Part of a small language model's weights.
Architecture: rotary positions, biases, exclusive self-attention, capped logits.
Training: a variant of Muon for these matrices, 7886 steps.
Each number is 500 + 50 x the weight over its row's rms, rounded and kept within 0 to 999. Layers, rows and columns count from 0. Numbers have three digits each. The size before them is the row's rms in percent of the matrix's.

# layer 6 MLP gate, 256x96, rms 0.0956, rows 217-255, columns 32-63
106:502496424535434429542494457480532430491537424438434429570573458463429530532544531532454492446465
101:521505552486474466579511441464488459522451505478494524557518498488455610578504524527532527503558
098:413475493546433507502473435464536515468489525536556441552528446476552459447451513483549538494392
103:559516527412463476491516494567517541616451468575521470545455474533560487541484583508489478502535
098:558504436457513469563570525440484462557467502530500408485484585488481511426544493505497479582475
100:480490422507456484528484493520516582487429541505535574491504453404486501472395438467527492432499
097:482511468529542435487554492595535536495553542527475441558606483523507524483486372599543515463515
103:470520400558508490442419517493521489529471487475502523591481491588442380491432571511422472512524
104:577489505504539536590470436593486577471509455505496485442546469600520523574510483504423472502445
096:488550588508577383466514528445514437571513428506567427542478534476574492489511433416453479487632
105:568512513447500409511483464484476548352532509476468510498462369528556485553425465537547476501570
102:465411465487570610464602518486461459473499545588477424333544459521592602538436532539499444436460
101:478599629508498457573540492497489415598511488475498551555463429505447534532459446432436473489472
100:498511456545448449527494550435494522516481523506575541522527385558406500478589496526496450472499
108:606385435509521374490414387507499540535518444555479475489535462546465593574458569448458493391536
102:575484541502502505517511503424421550496439454489462413502471544517522562534507548549492492479445
096:581567483477614509482453514548548447463496444511540505493538491486425484549406568514479471499480
100:416456606537510466543581583523573468557492517519522561475519513450415515486474588480348545476516
104:516553479456565459441584459528545493465525508530442536641530551556544543534440495476462535555621
102:503530527487635452520447505535492442559582437575531478522543447513482532510535518490513485446515
100:483525475597464560456513540505487537447571434481551489384576479559431388566445555538491414466485
098:503567576490500420422561557451493565552505428476543482569456599545467518464495491511487527570495
101:563439547435575480465478562452607465449485432467462500481429508484556492469564584423532443542502
094:470477588474509529468493480560495520578507453565503529479479467413552534536442395433491502488591
101:469480482483476605475480572458473531532557504507444497501450453454481489574551570489442433571490
095:469541516444430491524511419426555533585547455508536465622486510450527435551443605530488537470536
100:511485495506523509478472608565573482550461439538505480523529610589574500544492455612456393463543
101:543472450432512504515519478483496402487529464490395522481480456489556461424477494524505563618457
105:474463480569509549512470475483531473571483435515457500619470536532533526465488604517453549448498
094:503495519515577478477437454458509563557556556546535550497514364518559509541424541514490462475517
108:483466532569489547474458473526463456495503510504433482480424400492481461515393432506581486536409
107:534518569597554496490586494559583474481509520568475399449599476534522547554421508525478410458521
103:484502578510534446508544580521535482451516458480478504539444480512548440559508420643492519430479
100:596488570504446526575531579519555511522555620541475491540431508452511522486460479469476419447541
097:509528397473484393547550580438516502580547388579469523607501440500478529522449496463506570502539
097:403521575549542453517528429453502530558513426561550481609576548574471571581547429524408491453493
103:554492467443537449530538576512480526511621529528355463475470437393481446483532470505519467483473
098:522430558436525511475529510446423454531440479539544529462467497481458417527368494524417563489427
101:580529467591542493495507519438499529461488510515512508477529473463403516485594524477386427538436
# layer 6 MLP up, 256x96, rms 0.104, rows 217-255, columns 32-63
108:499494460593538522457534500491545592435500445479483508450479527597558513457514623438411457595515
104:486462559510425528383519452467449445473493503509427505591471461509551535473447510434541508448518
094:461619618562475394484455503542491529456582489518486393454574500513552498374458517478502541478484
094:532531524496397453438462547426477552606466509519558492469492570507494513502499457487578516567494
094:547513494459487549482448503582565542484477613479585382529411492503576575577595634407421457511511
096:493518583565506486423515439386544426489522504518422431472501538522565542459476496519460498570507
100:431541515519529608552541567545414462512494459529537541462486483492466440470446527515510416609572
103:566513517417505574474561544509495440534489434573501571520568437495535439545519506469481476456508
105:423500453500596556468467488498486500515463533585407519552582525471549486374567566394439470449475
094:519542494617588581445497456496507518565518493516548530429499519523497459463394501498419492608403
105:552584459450445434513507515479570438541485515480427537447570544567475408580503557442572517504552
110:377472522614569438568601588433558571471512509486525596507486496504526458455454442453475441491477
104:495513462605517463530522465552470499516498459601519452501412430518515568475438555441489610577517
104:599558561498411489442597497538541513448574468403506501478600505436448524545497500469574440408503
112:511438429512544543462465547570538418588537449543473514551528544508475468484524498487443482432478
091:534595421560477468473429511360401443545540426470556494490411455501600485483527527470467578446475
092:498546460427483584450494620461526476507516533473454592520626547559539588503499482481577519444472
107:502586510462511515503498508490409487475433359462474542537507462396574492554486573514490528531512
102:458475509495411599549449436545472442556543469521444460520393482423491526600481506529496519471529
109:601505579476490573500469541454458581535560543399496418447550534444468437482541520465415470524597
105:489515443436417539546401478434416521476480499520481488483625475533429559604477503489494437531492
096:426538507451534488513442458387557555582440482515451475505494512564472430508525453534486488404487
111:476505488443480474446567498544528400524549444539547449486506485570543526497531586533512487512508
091:495433566464432507482594508561500506544450541548522456504503517504419536622516460473504454548519
100:545411535527583494468567493431522494572475473568509585529533491540543555355510545492537460452490
092:517511509443493409429486501383515492470479467560484516506423394455509542504486475459544620509499
098:535428511385432433482499571588534452474486497499520458556477531420446450542523549525573465527507
102:472382448603549493544494539510482532441507459552432485526479443538411486460567449500519516584502
096:508429525430476533482496485548492475498500445562513462508583499550564545556481431578595590523459
099:408412530553577579418491441513473510573546482622505577616589446511480556476479517530543533464449
106:449544540464494585507453494404450560594574575502525491460548569537403478443518524517508626611530
108:516481422505538547523551473456447568493402534531362523427455544599641456483513506484534458515477
113:510526657474523429449532576466453538525489558502555463560527458515496382412566409570500480486491
107:481522532447566531467454524492445551490500488502581544417450514581538626544523539445506460507472
096:466463508545499513541569460594517428485575499451511536504508584549555481455494432590479496548494
096:668488538485453462483418443425471494556472574510483473501392455439470464506534498476423521457555
100:512471440491494480489500513414402542514544599516510463478467492474473500442509535342523503611428
103:531524541459555406508396516489467522482512496451443492451470520549293439436465497424458482589466
112:471612510506524489424598523478571521509558527490576588489463443489346546550608556463432534591550
# layer 6 MLP down (transposed), 256x96, rms 0.0996, rows 217-255, columns 32-63
111:523502473437529547568568549469572447383592495501527491511524480526516525584391567493495559519512
107:534478608528444467493409441426523520549513568472526546494476522508500503502436457534438476546523
096:497408469468565465544509477412567529495468539530487554554496466507587610528554442529452481503454
100:482482493450493537530572500549424427496568499442444462495502609466513496547488440541460546497530
095:529470498465514552592450502514499585524393486537439498518499629567464398543526470418557530480498
097:544419506500452484548524493595564528413455510480525549449488528430465416454529464552524479416472
097:500546479454554472451508461542525512507574553510500471467487562556510503456566453534480466511450
095:535513502564431462498490509448456557405511475559482496551515501511565526445539543464579545466422
103:489427429403458411577496518578550554473512449485521585529519516432442410525513489521504476538506
095:507459445539529507511525414506483445513540547469512469507526567545432553395477484487404478448550
099:492521426488524482449535524487435479391544515444543507536529473522487479538460491432421459446626
111:519544577437546492500429429503513457515503442540490512543486535443401545598443459542522587490527
100:510441495546504505473495442537614519566488487499472528447437520521498502571483448449551490449462
100:563469548557505552483376482515625423513485536589514458459520548494521497420527535594396452530548
107:499444451547457547403415462449515605518434499508463529489540562546547605440492639474513533513530
093:499426489504571505529483453526509446577611570473542518483456439531499441425585438437440523469461
093:542455561505504530529507483489437608483559504511516457473489447499505488556520459607447540473461
108:517484601465548481436626539523593513423495369554570579450490572517473506524542553459464477497447
100:457530605375498545501442635476554519492483479494443385477495507495459523392412523502533473571555
104:408478449486441495512564459516507577441510528495581470488498471454535549502578546573529491454479
099:560543465413535522354520427527505483527474485544484501542446460417530479499534556459547493480473
102:416538560586473486517544568505510518524518491553533545462461572486549498513459451512577577612539
109:532493615489560486507434482434421499456475465447501512546445442430553559490450598451475512566547
091:517528556505501503519625466513445446442514461477490485452515403529543478539464612503474468493497
104:518467481497570485430485479493558478481477562468493566521474528414557539459557513516569576435436
091:568576521516512517566398509630516628475418511503555445399435520507488488468488533448521452524548
106:498499534518528609484389518365491557495511457448526494481465540584454555454533495478563532516504
103:575529481546499441506450579507431532508453525567430518447515491544399419511571457420515524395468
097:549558562467547444624545556415493496521408408618477553450530488487475514507488562540510463509526
100:486407515537478478547475529546470418477503520447526438589544373435480526568459433491550459585523
113:537398504470553505567530442496524528528462580519487612477440463445499488520493399444506371515468
104:512531457491518493484492527434498437500472449485485483532444448414463477555622458396544540570584
107:526505520531561521474459480524602423559560384419455481492517516574446524489443448558554536572516
104:487551533504574555438507574407562501454510469437480439454438532488454486445493508531468502529553
095:499467540522434536513538559404404470484466432578363517553552363512527559519469536560410502455478
098:539525491589484427511494550483419524537455407588639449537495504452466516549506599533497468515484
103:434523519482497447470525521467476556469430478456551545551529599513460440487460479430494492435544
099:485428453418474434492530457582550485486463508537492541551507468450509591602598579501559535507578
114:491539532466553488528476580561462608402462508545488547520457495466491468384511573425484430522581